Weights of a small GPT-style language model, trained from scratch on English Wikipedia: 9 heads of 64 (3 for keys and values).
Each number is 200 + 30 x the weight over its row's rms, rounded and kept within 0 to 999. Layers, rows and columns count from 0. The size before them is the row's rms in percent of the matrix's.

# layer 5 MLP up, 1152x576, rms 0.104, rows 643-714, columns 0-31
099,248,185,165,179,256,185,217,210,188,221,225,156,134,228,213,179,193,233,244,241,209,293,242,172,233,193,203,221,219,223,175,196
117,206,176,215,143,135,183,187,238,223,167,185,252,208,224,171,190,211,193,205,215,246,186,239,193,180,200,175,214,191,179,132,147
095,205,245,223,163,207,209,211,244,221,186,135,228,236,169,210,205,198,198,189,164,192,223,269,175,155,225,176,210,214,175,230,193
097,212,178,245,172,227,197,181,141,192,234,148,177,188,201,219,202,188,170,190,182,222,203,208,269,205,129,184,166,152,192,233,215
097,204,223,227,221,196,154,198,200,201,195,197,216,220,225,213,209,235,206,245,215,195,212,203,205,226,195,147,233,185,159,164,209
096,150,211,167,191,251,172,193,193,181,187,170,214,207,142,257,187,227,219,161,251,199,256,252,211,238,235,170,182,159,163,152,227
100,257,253,224,208,209,218,197,214,201,165,185,197,191,211,170,182,229,220,186,205,213,192,137,216,243,222,150,202,135,199,245,192
108,192,183,176,197,169,202,190,193,226,178,262,210,209,160,235,146,190,200,194,167,191,215,179,197,223,225,149,153,187,181,201,214
108,218,187,246,144,202,227,171,155,189,248,195,190,214,221,225,216,197,219,253,152,209,188,233,184,166,157,197,224,216,174,202,194
102,219,247,170,194,163,196,212,220,232,178,145,231,192,204,228,272,178,237,215,199,225,211,241,184,174,226,178,166,200,212,240,191
101,204,226,237,202,203,169,177,223,197,245,173,187,206,164,244,177,172,200,174,189,216,184,194,208,220,155,191,152,185,188,185,187
094,186,219,183,184,161,208,179,207,186,176,197,190,212,172,195,255,267,167,274,209,166,152,178,176,230,193,182,239,204,210,237,209
103,208,173,198,192,234,180,188,191,131,194,170,200,183,198,180,178,178,218,170,232,200,224,201,264,199,179,195,176,192,162,188,158
092,174,224,180,229,221,212,224,176,138,167,201,187,160,147,259,211,225,218,215,214,212,244,227,168,245,222,254,150,180,205,230,211
091,189,164,192,176,193,182,224,198,193,227,149,227,158,192,249,200,205,218,192,159,183,236,181,229,235,203,203,248,205,229,211,215
090,197,184,212,196,247,180,217,216,200,202,196,161,221,218,267,253,230,177,240,149,198,214,181,207,177,206,167,199,126,261,245,208
094,171,186,235,218,194,165,187,238,184,197,247,191,161,221,222,130,175,245,214,204,179,245,180,198,246,205,227,225,164,176,226,240
090,188,161,164,190,203,238,180,222,241,186,184,199,208,202,244,218,158,171,182,183,239,190,211,181,210,234,159,174,167,234,190,179
099,223,179,134,196,178,219,178,242,193,173,213,217,171,232,261,212,230,188,226,197,190,140,233,164,206,128,176,169,180,206,206,235
107,278,270,197,185,188,239,224,171,152,199,206,186,212,222,217,176,211,183,258,146,168,188,255,211,204,188,193,277,213,212,203,213
097,182,137,143,111,197,203,195,246,207,133,209,226,226,231,172,217,199,167,158,219,210,245,175,208,206,227,171,183,195,243,199,218
095,159,150,244,173,215,239,207,131,233,238,183,191,199,206,209,197,208,204,207,173,209,178,202,180,257,192,179,185,192,211,185,229
099,193,192,179,181,188,212,204,183,204,209,199,211,115,201,196,174,185,187,201,189,232,181,234,209,177,181,180,162,164,240,219,179
098,214,185,204,211,212,216,216,261,208,183,203,195,187,195,206,151,222,200,266,159,186,192,200,208,205,220,177,238,222,169,201,204
101,180,181,213,185,204,158,175,239,187,218,210,186,195,175,214,200,218,171,180,223,222,147,216,185,160,154,242,227,200,164,193,210
101,193,214,212,189,188,211,232,220,216,178,218,240,249,135,180,220,235,212,208,207,188,214,241,168,229,201,166,196,174,189,179,226
124,206,267,132,176,155,203,223,184,218,218,174,195,189,279,184,174,184,245,219,209,159,187,193,154,182,180,181,249,235,238,157,226
105,201,171,180,172,184,217,190,88,215,120,152,267,210,160,205,193,226,191,171,225,239,188,217,172,227,136,182,228,169,180,187,203
101,199,189,184,183,161,168,165,196,213,184,190,248,214,215,168,219,199,171,123,184,234,186,258,226,189,158,172,216,228,172,182,153
103,176,214,191,174,166,181,233,179,189,195,125,200,194,211,154,241,186,204,206,228,187,193,210,128,180,232,221,162,130,226,176,156
106,165,208,182,216,209,232,184,137,218,219,220,211,174,214,185,145,185,215,203,220,241,153,183,190,245,209,194,217,200,223,215,180
093,193,223,190,206,150,205,176,188,189,203,228,149,218,202,214,207,210,212,207,251,162,253,204,228,255,180,148,234,216,185,144,213
099,218,219,258,243,221,253,192,179,213,242,234,184,214,214,197,238,146,186,199,216,216,184,241,159,221,194,294,172,207,251,200,201
106,189,221,159,190,202,147,209,191,181,195,136,230,209,205,189,189,180,196,179,196,225,235,191,205,204,172,254,173,162,193,162,246
094,227,215,234,194,204,224,171,228,252,187,225,180,186,261,244,225,213,236,202,210,165,206,205,175,208,253,203,196,216,204,246,197
092,185,182,154,210,177,211,248,238,254,197,195,155,219,154,174,152,230,186,230,153,212,159,215,179,244,236,233,241,231,199,195,216
096,227,163,215,179,168,179,191,205,191,226,135,275,194,208,218,185,198,177,151,210,176,167,184,205,170,238,211,211,171,169,131,183
101,174,252,153,177,168,166,201,201,245,137,186,186,119,199,206,196,174,220,173,218,232,171,157,211,194,205,179,155,192,177,164,212
102,209,236,185,206,188,203,229,195,211,218,185,218,166,162,189,193,205,191,224,203,200,219,236,204,204,149,187,167,204,226,247,242
099,181,255,160,239,197,170,204,157,207,233,198,244,213,219,245,169,222,165,221,216,195,101,194,162,175,163,189,187,157,244,180,254
095,222,244,183,190,191,264,204,186,204,136,188,223,193,134,181,214,175,155,199,263,204,231,228,142,189,174,191,209,188,249,198,219
097,218,160,187,202,188,203,213,224,209,165,200,181,200,180,205,245,192,223,230,180,164,168,198,182,219,208,189,178,134,211,184,182
093,154,203,194,210,138,197,189,246,182,197,201,211,196,205,175,241,237,197,208,210,162,189,206,156,154,183,178,223,153,169,161,213
093,216,251,235,217,224,200,180,240,176,241,195,204,113,190,257,150,174,212,264,198,201,246,249,223,244,201,169,216,189,239,237,182
099,171,270,194,218,127,175,152,221,194,188,185,179,189,268,167,188,170,197,184,192,175,202,177,158,163,143,207,178,143,169,221,239
107,274,208,250,236,193,166,190,178,199,210,250,217,249,189,177,184,255,211,168,186,215,191,229,145,179,231,218,201,232,234,181,205
105,195,170,230,142,223,201,231,237,204,195,203,167,196,206,219,228,187,136,183,206,211,237,177,215,257,176,156,194,198,188,194,208
089,154,170,228,158,176,254,204,151,211,168,188,200,211,196,210,247,220,148,194,203,152,226,209,202,172,237,174,237,225,225,266,163
105,191,121,236,244,143,186,153,192,214,241,149,181,241,156,229,200,170,187,141,220,177,158,191,194,190,206,231,203,185,232,146,225
105,151,230,212,219,171,203,161,215,185,198,185,178,197,186,253,239,198,209,192,210,204,216,189,201,219,165,223,211,203,148,185,198
093,246,237,153,148,203,213,202,260,176,182,208,186,219,217,145,245,183,207,217,187,240,253,191,184,134,137,191,209,230,238,139,192
097,173,164,265,203,218,249,208,214,222,189,216,227,214,215,232,155,183,163,174,216,249,192,251,207,236,168,158,229,189,158,170,157
091,223,187,228,178,263,215,202,193,150,158,214,192,259,210,191,188,178,198,197,252,180,200,201,155,223,228,193,181,177,171,198,191
099,204,219,278,184,196,189,229,223,179,226,264,174,208,208,246,195,203,136,197,218,179,217,198,211,209,231,232,209,276,283,212,198
099,184,174,202,223,213,214,197,214,282,192,212,213,194,193,233,225,239,162,205,171,192,230,208,253,185,186,145,241,164,195,200,189
105,252,231,217,248,212,176,198,194,193,191,182,202,233,196,173,245,182,221,192,215,219,206,236,160,222,188,160,156,154,230,246,194
070,215,187,217,162,207,211,193,181,187,164,186,197,168,202,206,217,173,166,164,204,221,210,219,208,200,219,155,239,193,214,184,140
091,187,215,214,175,159,171,172,182,181,176,277,218,228,156,180,174,201,224,174,197,196,204,211,198,212,198,169,216,214,184,160,169
097,227,211,238,235,211,197,181,193,205,232,233,232,219,181,200,215,194,191,214,220,179,203,271,241,248,191,203,236,233,171,242,200
098,189,200,152,223,181,237,197,213,192,182,191,189,164,232,219,245,217,218,193,235,241,201,172,178,119,165,218,226,249,195,155,272
097,183,188,211,187,240,191,220,171,232,208,219,178,295,162,219,230,181,171,237,208,172,260,202,227,207,189,220,169,200,214,197,268
100,216,135,165,191,180,186,172,155,203,219,254,191,180,225,212,185,243,162,194,183,223,141,200,203,286,239,197,207,246,177,158,170
107,257,216,213,202,183,219,207,238,241,208,207,198,202,192,202,192,183,185,186,232,201,238,197,208,197,203,254,207,203,258,209,169
084,212,201,188,193,160,217,200,149,223,138,172,170,165,138,161,171,215,183,166,180,200,221,210,197,200,225,179,257,232,156,233,190
095,218,227,212,153,211,190,201,121,212,227,197,224,225,249,180,203,200,208,174,172,204,218,169,263,186,189,157,159,248,193,167,189
110,264,216,196,186,197,213,220,225,245,235,243,183,205,231,215,163,232,174,196,205,191,267,216,219,203,139,224,186,180,152,177,217
103,231,229,204,243,219,194,233,150,219,185,169,191,234,162,217,248,200,198,176,227,181,222,268,214,160,155,186,248,202,176,197,208
100,225,210,284,233,229,206,137,162,155,178,210,177,168,198,151,185,211,225,211,196,201,186,214,209,182,160,203,233,162,231,224,216
100,252,181,200,224,192,222,205,186,177,188,241,225,204,221,212,230,148,167,215,216,196,222,232,212,245,203,179,168,209,208,228,230
093,160,251,182,145,251,208,168,189,151,231,235,227,185,201,215,187,192,244,194,203,225,197,175,203,179,193,172,163,229,175,227,144
099,244,147,215,188,200,179,240,161,199,192,176,187,180,187,203,169,222,203,129,197,247,177,167,223,183,203,190,197,209,198,236,257
101,213,211,233,194,198,175,170,228,212,242,181,202,195,166,222,162,197,217,180,234,217,208,183,211,174,202,254,195,207,191,264,192
# layer 5 MLP down (transposed), 1152x576, rms 0.0986, rows 643-713, columns 0-31
096,190,196,211,217,171,206,203,150,210,220,146,212,216,162,171,229,184,133,185,151,195,226,181,242,178,199,192,150,182,198,199,208
105,170,142,208,193,181,236,195,266,174,143,178,172,176,193,218,229,157,186,170,161,209,153,198,199,215,223,168,178,180,200,165,190
098,168,221,183,250,248,235,236,192,213,225,112,182,217,165,217,196,168,194,225,184,178,204,192,245,242,173,198,216,194,187,223,218
103,207,217,208,180,175,210,225,206,167,247,216,216,188,179,238,211,183,176,192,229,250,175,224,229,127,229,187,121,178,222,207,194
099,238,180,209,210,239,230,205,182,158,214,188,203,235,190,161,171,169,222,225,121,163,227,236,172,192,184,236,180,186,174,182,189
091,277,169,185,216,194,198,232,225,193,201,188,204,197,215,152,199,196,228,213,232,219,167,235,181,270,189,275,199,237,227,161,174
109,215,204,203,196,246,135,142,212,172,174,257,184,164,230,175,193,224,198,198,219,202,195,214,202,268,233,212,176,241,176,173,198
106,153,196,258,144,221,198,236,165,173,223,203,255,218,196,184,226,197,203,177,198,209,208,170,163,229,221,187,174,180,208,167,216
113,249,199,178,222,257,165,182,219,164,161,241,226,176,176,187,192,204,263,216,167,228,241,240,185,217,238,176,204,250,147,242,179
101,167,200,202,198,237,252,166,256,185,211,160,213,161,186,190,171,220,201,202,203,179,225,181,199,199,190,229,156,227,198,185,179
097,145,154,253,204,185,203,204,225,193,210,226,166,141,170,194,178,200,204,216,181,163,197,164,159,191,206,174,222,190,201,168,208
096,194,217,187,181,197,214,206,200,139,168,195,223,246,187,197,235,208,251,192,191,167,269,237,175,220,179,182,172,204,137,216,200
102,174,210,208,203,164,247,182,184,221,217,260,192,213,234,210,209,183,215,165,161,144,173,222,179,177,126,246,196,203,163,222,180
100,197,231,210,198,200,216,172,198,258,219,197,248,234,180,251,200,191,207,210,214,229,238,226,144,212,175,127,183,204,177,231,155
100,229,309,266,191,207,227,166,235,197,224,197,240,173,222,251,179,246,217,212,262,202,164,187,176,231,239,220,179,153,184,99,216
084,179,253,186,173,164,187,231,188,201,155,178,199,157,160,177,205,183,145,198,238,186,196,207,190,243,195,217,236,213,206,159,221
096,169,162,175,192,206,254,203,223,221,199,159,263,218,214,224,218,224,200,182,248,198,194,244,151,200,194,190,198,190,215,180,183
082,214,183,269,193,196,146,193,151,245,206,156,198,171,190,209,207,170,199,186,256,167,213,173,202,126,208,234,214,200,208,159,265
105,249,153,142,200,220,222,226,111,215,202,181,203,220,187,183,228,248,207,233,139,155,168,234,145,217,222,179,247,187,151,203,159
100,192,219,162,180,182,143,228,300,214,187,218,199,218,211,213,196,219,231,198,215,168,217,287,203,174,148,192,175,252,173,139,211
091,230,229,213,201,92,197,195,202,173,265,168,160,200,193,175,204,248,217,189,234,228,240,164,268,234,275,144,203,184,205,244,161
100,175,262,208,242,216,216,274,218,195,245,290,259,148,176,175,242,185,293,180,179,187,159,210,228,137,218,191,190,217,219,155,203
097,216,228,179,259,187,199,274,115,195,249,175,180,230,168,219,214,188,200,229,191,191,182,161,263,260,209,178,234,189,234,226,241
102,210,237,208,248,144,156,213,145,210,223,154,194,219,205,216,239,173,256,161,196,174,189,153,209,161,171,185,235,141,171,167,240
101,250,190,198,187,124,192,249,195,197,189,191,186,215,186,231,261,150,211,222,217,187,201,180,210,174,206,204,229,223,252,123,157
099,167,216,135,200,202,179,254,175,242,296,117,218,182,220,188,170,169,215,187,163,204,243,247,207,244,195,236,192,145,217,225,224
107,153,249,221,185,248,194,178,205,196,217,240,141,157,239,197,231,151,246,226,195,198,226,152,220,141,193,137,216,250,231,179,181
102,204,164,185,206,166,182,255,210,213,197,185,187,186,197,155,203,188,181,252,200,235,251,215,222,240,156,169,211,164,190,206,180
110,229,191,158,219,207,184,228,186,237,171,238,192,183,168,133,219,211,205,256,194,183,209,182,191,206,226,262,213,138,236,215,174
096,184,186,213,216,220,208,201,176,241,179,214,166,237,197,220,161,178,220,216,191,197,236,163,223,173,230,233,130,241,186,197,199
110,182,205,158,232,179,204,151,159,217,140,158,170,196,177,245,246,199,226,182,258,188,225,183,183,175,189,213,200,222,206,200,220
097,179,213,205,198,187,184,137,209,217,252,237,217,207,123,195,235,212,230,184,108,162,252,147,199,225,189,185,136,245,255,272,245
097,178,186,210,219,189,197,201,197,195,164,234,226,214,189,216,129,182,160,177,128,177,238,212,230,257,184,188,181,224,174,229,191
090,153,133,191,111,180,157,191,207,174,172,193,103,167,208,190,200,239,159,261,152,194,248,241,202,164,206,200,177,227,207,194,233
094,226,183,196,168,224,165,229,198,177,210,179,136,197,210,218,212,176,216,188,183,235,169,215,248,158,256,199,224,212,208,175,232
099,144,236,204,221,244,192,247,231,218,219,205,184,227,195,186,182,136,185,230,173,208,175,225,253,187,257,167,201,199,152,176,224
091,139,202,247,145,184,171,219,184,180,203,199,128,189,200,223,185,211,204,178,176,208,232,190,161,212,221,187,187,203,215,255,221
101,178,221,166,225,172,285,183,153,237,197,188,211,220,183,194,223,233,186,210,194,164,194,246,153,193,158,224,217,130,187,199,201
101,169,225,198,228,176,130,204,137,221,239,218,184,213,161,173,205,195,184,194,250,190,226,202,170,195,182,228,200,205,218,203,180
101,231,231,215,194,224,206,186,240,159,220,193,156,219,158,148,179,194,197,196,189,184,190,195,211,160,158,211,227,224,203,193,201
093,240,194,202,209,193,232,197,258,161,168,249,172,207,227,215,219,196,219,189,133,136,167,226,240,156,206,244,163,154,157,202,202
104,189,140,192,167,243,212,176,237,214,175,280,161,184,217,264,151,218,173,162,226,188,186,177,125,157,270,199,204,248,183,238,235
092,198,200,201,215,218,225,223,188,154,207,209,236,196,219,272,165,211,219,246,209,207,186,198,205,221,192,186,170,206,189,192,215
097,233,234,215,186,146,208,140,224,235,210,243,267,266,189,190,267,225,234,123,123,173,175,174,154,235,188,165,170,214,209,202,208
106,215,195,138,188,194,204,198,190,200,206,211,229,181,136,186,217,209,209,227,211,192,218,181,252,199,193,170,170,226,212,247,189
096,116,235,183,214,164,228,280,140,212,205,136,221,222,197,187,160,146,237,255,187,233,221,215,203,217,201,185,165,185,183,219,207
102,201,197,146,171,240,240,174,137,154,238,230,216,145,198,244,223,182,221,153,234,248,233,164,205,240,231,223,228,196,162,184,204
087,240,159,168,210,239,190,224,217,200,189,181,190,150,180,190,202,180,203,189,257,194,198,160,149,197,169,255,170,189,202,201,177
099,247,188,215,172,210,214,190,200,183,203,209,173,182,211,225,163,197,199,144,210,208,245,240,232,207,182,152,183,205,249,240,222
107,216,211,141,204,233,185,213,217,185,222,173,174,171,240,218,207,157,173,149,274,206,256,189,238,142,208,204,170,225,208,201,204
103,255,228,205,199,191,212,169,132,230,146,193,241,217,213,207,201,173,182,203,254,246,202,154,233,184,179,196,183,222,211,188,217
098,170,203,236,180,183,176,215,144,237,233,186,145,211,224,252,208,190,151,220,146,154,187,241,217,176,188,215,177,249,190,183,177
102,245,205,189,189,181,169,225,186,204,207,245,188,202,199,215,168,199,144,194,218,169,204,191,228,208,193,184,227,219,226,217,223
101,170,160,230,201,202,170,177,187,197,203,188,181,185,233,220,232,186,251,205,173,172,255,216,194,231,202,225,192,220,221,201,225
101,204,207,165,159,205,221,204,211,188,250,189,166,209,180,150,204,218,219,223,226,182,184,200,149,232,209,184,146,164,181,239,144
102,173,182,185,194,213,135,209,152,233,185,215,202,205,193,179,198,170,204,155,166,226,177,208,236,142,180,201,200,197,224,182,177
072,186,285,194,193,213,223,228,221,200,204,216,184,231,229,209,192,218,245,219,182,203,256,204,175,154,217,149,246,173,168,219,187
095,139,248,126,188,210,174,140,167,153,236,224,210,176,184,238,203,269,197,179,204,184,189,200,211,160,200,225,182,214,228,239,194
101,148,176,168,166,200,195,202,180,226,207,176,187,173,215,176,233,219,215,236,169,223,166,223,175,253,199,166,174,244,233,219,180
091,157,159,201,208,247,123,180,192,184,210,234,151,185,191,236,152,208,193,166,172,206,211,153,129,243,230,227,191,168,204,208,179
101,224,168,193,159,165,260,148,184,231,180,213,176,193,186,223,161,203,165,185,246,192,165,170,221,199,204,236,190,200,198,170,196
099,194,195,207,225,254,199,159,217,194,202,227,204,237,168,189,217,204,179,177,242,211,192,252,251,172,210,155,196,221,184,199,241
096,165,224,225,206,188,171,178,204,224,227,176,225,194,194,246,220,200,199,158,220,185,193,192,110,218,195,211,240,218,200,160,203
086,212,202,246,204,197,241,202,183,193,224,263,226,249,230,159,162,135,186,184,216,163,199,183,220,168,167,208,181,204,196,231,202
071,203,146,225,221,148,209,242,275,261,152,231,163,204,217,179,168,156,175,224,205,211,203,258,133,199,124,182,195,186,182,229,230
101,251,204,204,216,222,225,198,168,167,159,210,214,160,202,193,192,223,238,181,216,232,185,230,211,266,176,198,213,209,193,225,195
105,226,166,248,198,184,228,160,227,191,205,211,222,222,273,182,159,117,162,262,185,243,149,205,256,218,206,221,175,225,199,194,194
097,182,168,209,185,173,162,201,197,200,169,230,199,286,181,187,222,231,192,232,221,190,208,194,195,233,158,253,176,243,134,184,201
100,198,146,227,212,129,182,203,216,216,179,263,178,191,210,181,180,183,182,240,192,232,179,151,241,232,236,210,133,191,189,169,189
083,115,172,218,219,128,189,274,218,203,204,178,166,228,148,229,210,219,172,221,174,265,187,243,216,156,252,179,189,164,204,220,204
099,171,151,141,192,227,167,215,145,196,215,181,161,220,223,149,163,212,200,211,216,221,187,221,221,191,215,204,211,225,222,166,123
# layer 5 MLP gate, 1152x576, rms 0.0967, rows 644-714, columns 0-31
115,169,208,149,182,252,210,167,236,170,148,216,206,161,236,144,287,234,159,223,206,190,189,169,178,213,240,245,207,214,220,229,204
094,190,202,191,164,182,222,160,228,174,234,210,225,223,193,163,202,186,203,198,211,164,185,212,183,139,236,220,202,166,204,200,204
102,184,216,269,170,248,204,235,277,198,153,206,183,230,221,196,244,200,180,224,186,207,249,177,172,173,222,153,154,158,203,161,217
095,160,167,217,141,184,180,171,224,202,192,197,184,182,196,225,202,217,172,252,153,237,168,218,192,216,210,179,216,208,241,190,175
095,275,157,211,209,216,194,207,185,219,219,231,165,161,200,220,217,161,214,149,264,246,229,183,218,200,230,217,249,249,265,221,150
101,241,260,216,228,261,172,209,178,255,229,201,184,213,214,171,202,211,232,178,173,211,165,214,246,218,192,195,212,145,174,259,194
106,150,174,200,212,200,202,173,205,161,221,234,195,201,176,198,190,179,210,282,199,192,217,192,198,242,227,204,177,198,237,233,198
106,191,169,163,230,189,277,174,194,215,162,199,170,184,239,183,170,229,170,218,216,171,151,237,238,227,222,191,227,178,258,174,179
100,169,189,152,199,228,170,209,127,185,220,198,185,170,267,161,192,186,212,164,197,182,165,151,182,196,163,207,193,177,214,207,156
107,208,134,175,201,233,175,150,194,171,180,225,150,220,213,170,210,218,215,208,150,199,212,220,178,207,182,164,193,158,187,198,179
095,199,182,177,211,206,178,162,249,161,219,213,231,205,185,230,198,230,217,169,245,207,212,212,122,200,214,235,210,252,221,180,189
101,229,178,190,179,232,196,198,192,243,184,155,216,264,239,259,145,174,196,227,158,231,187,192,148,169,198,198,198,221,192,195,241
102,210,192,171,214,230,207,178,180,192,153,206,211,175,184,223,227,198,212,164,211,205,173,234,177,207,205,226,110,139,220,197,209
095,190,175,203,165,199,137,178,207,234,164,181,197,178,218,173,180,201,198,196,222,222,276,243,286,211,188,185,171,204,183,210,203
088,158,240,212,219,190,241,157,217,201,219,256,187,158,222,167,143,196,193,199,203,236,130,195,185,250,237,183,195,135,188,188,201
096,204,210,128,188,222,182,193,196,208,214,277,222,176,252,134,218,244,219,188,162,215,178,196,242,246,228,218,220,213,179,190,163
092,234,164,190,215,196,189,182,192,193,208,198,237,190,195,222,202,233,204,199,160,197,203,217,179,157,184,189,192,206,201,199,177
098,238,209,173,180,184,191,157,182,188,146,244,186,199,196,172,252,203,256,204,186,218,204,223,171,182,132,213,171,195,167,228,182
110,230,198,230,228,222,201,231,172,188,220,189,132,186,197,188,186,180,158,227,187,193,206,237,211,240,214,165,193,247,180,194,208
094,176,213,152,145,212,152,241,128,169,193,214,174,172,235,167,174,216,177,206,198,201,174,181,225,165,229,207,152,251,214,194,183
102,174,171,172,202,253,179,216,202,178,177,216,180,195,207,156,232,181,162,195,235,174,247,216,251,194,170,172,191,158,200,188,186
102,200,184,149,234,243,163,204,118,220,183,191,233,183,221,197,199,202,168,241,149,227,194,157,215,188,196,271,203,233,180,169,202
102,216,229,167,219,228,200,186,186,227,193,260,177,202,214,214,187,222,220,215,192,154,197,164,202,198,184,155,181,177,203,190,254
098,159,220,193,152,186,194,231,188,223,229,200,208,235,222,209,180,123,225,224,206,150,211,142,143,214,196,243,171,266,202,183,154
099,221,205,195,192,213,211,163,192,222,174,143,234,180,173,204,192,200,205,213,175,247,176,154,227,223,169,164,179,205,231,166,193
115,195,217,174,213,216,265,188,160,229,223,186,240,228,207,202,195,154,243,199,230,207,218,202,211,226,202,153,230,204,191,208,186
104,217,190,186,213,191,198,235,219,212,251,219,221,213,231,194,202,209,140,169,209,203,215,197,221,204,213,208,189,233,189,159,322
103,208,204,138,182,228,188,237,179,180,179,203,209,186,230,248,236,229,189,155,193,155,234,198,179,170,168,158,205,187,145,219,208
091,190,224,215,190,180,218,226,248,187,186,147,284,171,196,198,198,200,224,156,188,221,251,206,215,186,160,186,265,204,211,236,199
100,170,242,230,230,232,237,157,193,197,180,281,227,206,209,163,230,195,234,198,163,208,160,214,259,201,189,170,225,220,179,249,175
092,316,251,170,200,220,197,213,199,166,211,189,222,209,234,258,210,196,220,154,165,196,283,198,241,191,164,232,156,210,201,177,238
100,183,170,147,133,200,267,223,247,199,201,185,232,193,219,222,223,214,170,202,202,227,250,171,212,208,178,176,244,189,158,237,128
095,183,231,185,218,219,206,154,214,220,208,225,235,262,205,172,223,233,308,182,214,148,201,238,161,210,196,137,192,154,232,152,179
090,229,223,183,197,222,212,231,239,226,254,182,164,193,224,229,181,234,224,240,216,213,221,185,236,202,190,185,185,152,232,217,196
093,183,221,159,204,222,193,189,188,202,195,215,257,205,206,237,217,232,176,301,198,216,235,184,231,222,190,230,242,193,183,213,193
094,165,239,226,203,223,177,175,213,188,202,188,205,169,218,225,166,131,260,216,195,184,188,187,246,222,182,243,239,191,235,199,182
096,174,184,205,158,159,246,102,192,223,192,212,196,208,244,147,223,242,201,202,248,153,166,175,200,198,225,200,180,199,235,153,187
099,228,117,194,245,197,246,180,196,207,220,196,180,237,208,152,262,204,187,195,226,150,196,180,217,177,253,195,166,215,206,183,234
093,217,226,177,179,170,219,217,172,189,177,232,185,223,200,196,213,173,255,198,193,186,237,187,188,236,192,181,251,264,230,158,208
098,190,143,189,169,203,219,187,164,171,227,245,209,221,237,203,250,170,175,204,186,216,211,167,201,178,172,196,165,223,204,245,195
098,199,177,167,263,209,214,192,189,142,208,219,211,220,233,218,200,193,166,307,217,150,179,250,201,181,170,160,227,165,202,178,178
096,209,201,214,179,232,168,218,179,295,220,241,219,213,170,125,247,162,174,187,178,244,203,173,171,169,195,164,171,216,223,210,199
091,192,244,177,203,193,239,221,187,149,208,187,187,170,208,232,164,226,240,211,181,145,209,216,198,200,236,216,201,244,246,219,192
106,254,171,194,179,210,212,201,163,152,217,167,184,210,165,211,175,213,153,262,233,223,242,197,226,208,241,195,141,220,220,188,165
105,184,154,149,199,237,178,221,218,233,172,195,130,176,217,253,217,174,272,200,193,194,197,204,229,219,246,196,186,201,247,226,257
099,206,175,189,211,218,160,174,131,188,208,271,224,160,146,223,204,234,227,204,171,251,195,189,167,199,185,191,190,212,206,194,150
091,163,190,212,157,228,237,179,195,227,213,192,241,194,252,165,177,221,210,230,256,176,197,123,202,198,205,188,215,177,234,211,186
102,255,230,204,199,215,220,126,242,210,240,210,215,182,180,203,145,231,194,218,216,200,155,203,251,220,202,238,224,204,211,159,213
107,230,176,207,152,252,227,138,230,186,250,228,203,216,148,174,160,164,175,270,145,243,187,234,199,157,186,195,171,197,224,204,167
098,232,159,206,186,182,205,230,178,203,195,230,221,201,173,197,203,203,192,188,156,208,206,204,221,194,243,202,183,214,173,203,237
095,159,198,275,213,235,234,206,207,219,218,216,172,174,161,213,141,140,194,200,212,221,140,222,185,197,217,212,178,211,148,226,135
090,159,221,168,190,209,209,228,201,190,153,228,173,225,162,247,132,210,199,198,188,164,238,200,215,188,196,203,125,200,198,197,221
096,242,190,224,222,148,151,197,182,238,210,227,225,230,254,121,166,142,208,204,204,175,189,234,196,175,287,249,180,220,226,191,219
095,186,183,187,188,192,168,227,151,261,245,228,225,224,238,195,157,202,144,176,249,244,164,259,175,219,217,179,196,214,179,185,206
112,208,174,222,200,204,141,216,180,211,176,254,213,203,184,200,224,202,170,206,188,174,136,207,249,172,166,186,220,273,195,229,190
086,191,212,182,224,187,231,241,212,204,227,213,224,231,192,214,198,239,210,183,182,159,197,199,170,162,208,210,209,212,202,229,186
098,221,264,212,209,205,182,231,240,173,195,248,208,166,208,208,203,221,185,213,186,141,217,211,169,176,168,207,164,227,185,191,189
097,183,222,183,223,229,154,200,198,193,204,219,196,220,209,146,149,219,221,228,180,216,157,151,187,214,228,202,179,221,221,199,197
109,150,172,213,177,222,175,221,202,282,282,286,170,210,296,177,186,225,181,151,201,239,235,183,210,205,208,145,166,208,199,158,187
092,247,172,208,240,246,224,179,187,207,166,221,219,190,241,219,155,223,198,171,210,207,161,207,209,201,216,210,242,255,204,203,220
095,198,190,184,202,231,193,190,207,288,137,217,209,208,163,209,226,192,188,173,232,230,198,223,150,254,189,225,154,173,196,193,184
108,168,187,198,198,232,205,178,196,184,212,165,201,207,210,208,207,238,219,235,156,204,170,209,189,240,156,183,202,243,215,191,210
086,181,221,225,168,228,223,197,179,237,226,148,190,234,186,210,172,178,145,207,180,214,158,198,204,199,123,189,136,277,174,131,199
084,196,166,222,176,230,187,199,206,260,199,181,227,260,188,211,244,216,166,142,158,206,225,228,181,179,179,217,183,222,221,255,216
111,203,136,175,222,219,206,244,193,143,165,243,181,253,158,181,237,198,256,211,153,230,160,186,214,201,188,203,216,206,209,213,231
104,162,147,214,230,236,207,200,181,202,181,170,224,174,171,182,208,214,160,190,212,224,179,188,192,156,182,156,178,192,210,202,249
099,187,217,93,178,200,184,197,165,244,166,144,171,176,213,169,177,164,240,180,157,173,223,225,196,182,190,208,209,179,179,219,169
103,186,166,184,207,230,181,181,227,198,196,167,184,199,149,198,188,162,231,173,216,198,166,183,155,239,187,191,252,224,231,247,172
086,215,200,230,170,156,185,165,177,177,193,156,152,167,211,172,117,256,231,174,201,161,195,158,143,212,149,194,220,198,242,210,239
096,214,193,224,210,165,181,204,221,139,194,192,202,111,185,218,250,183,249,188,191,177,190,147,167,188,162,209,171,185,234,201,222
096,178,227,223,173,156,152,215,165,201,204,207,195,213,186,192,236,224,231,213,245,220,201,155,220,182,147,200,130,232,197,212,198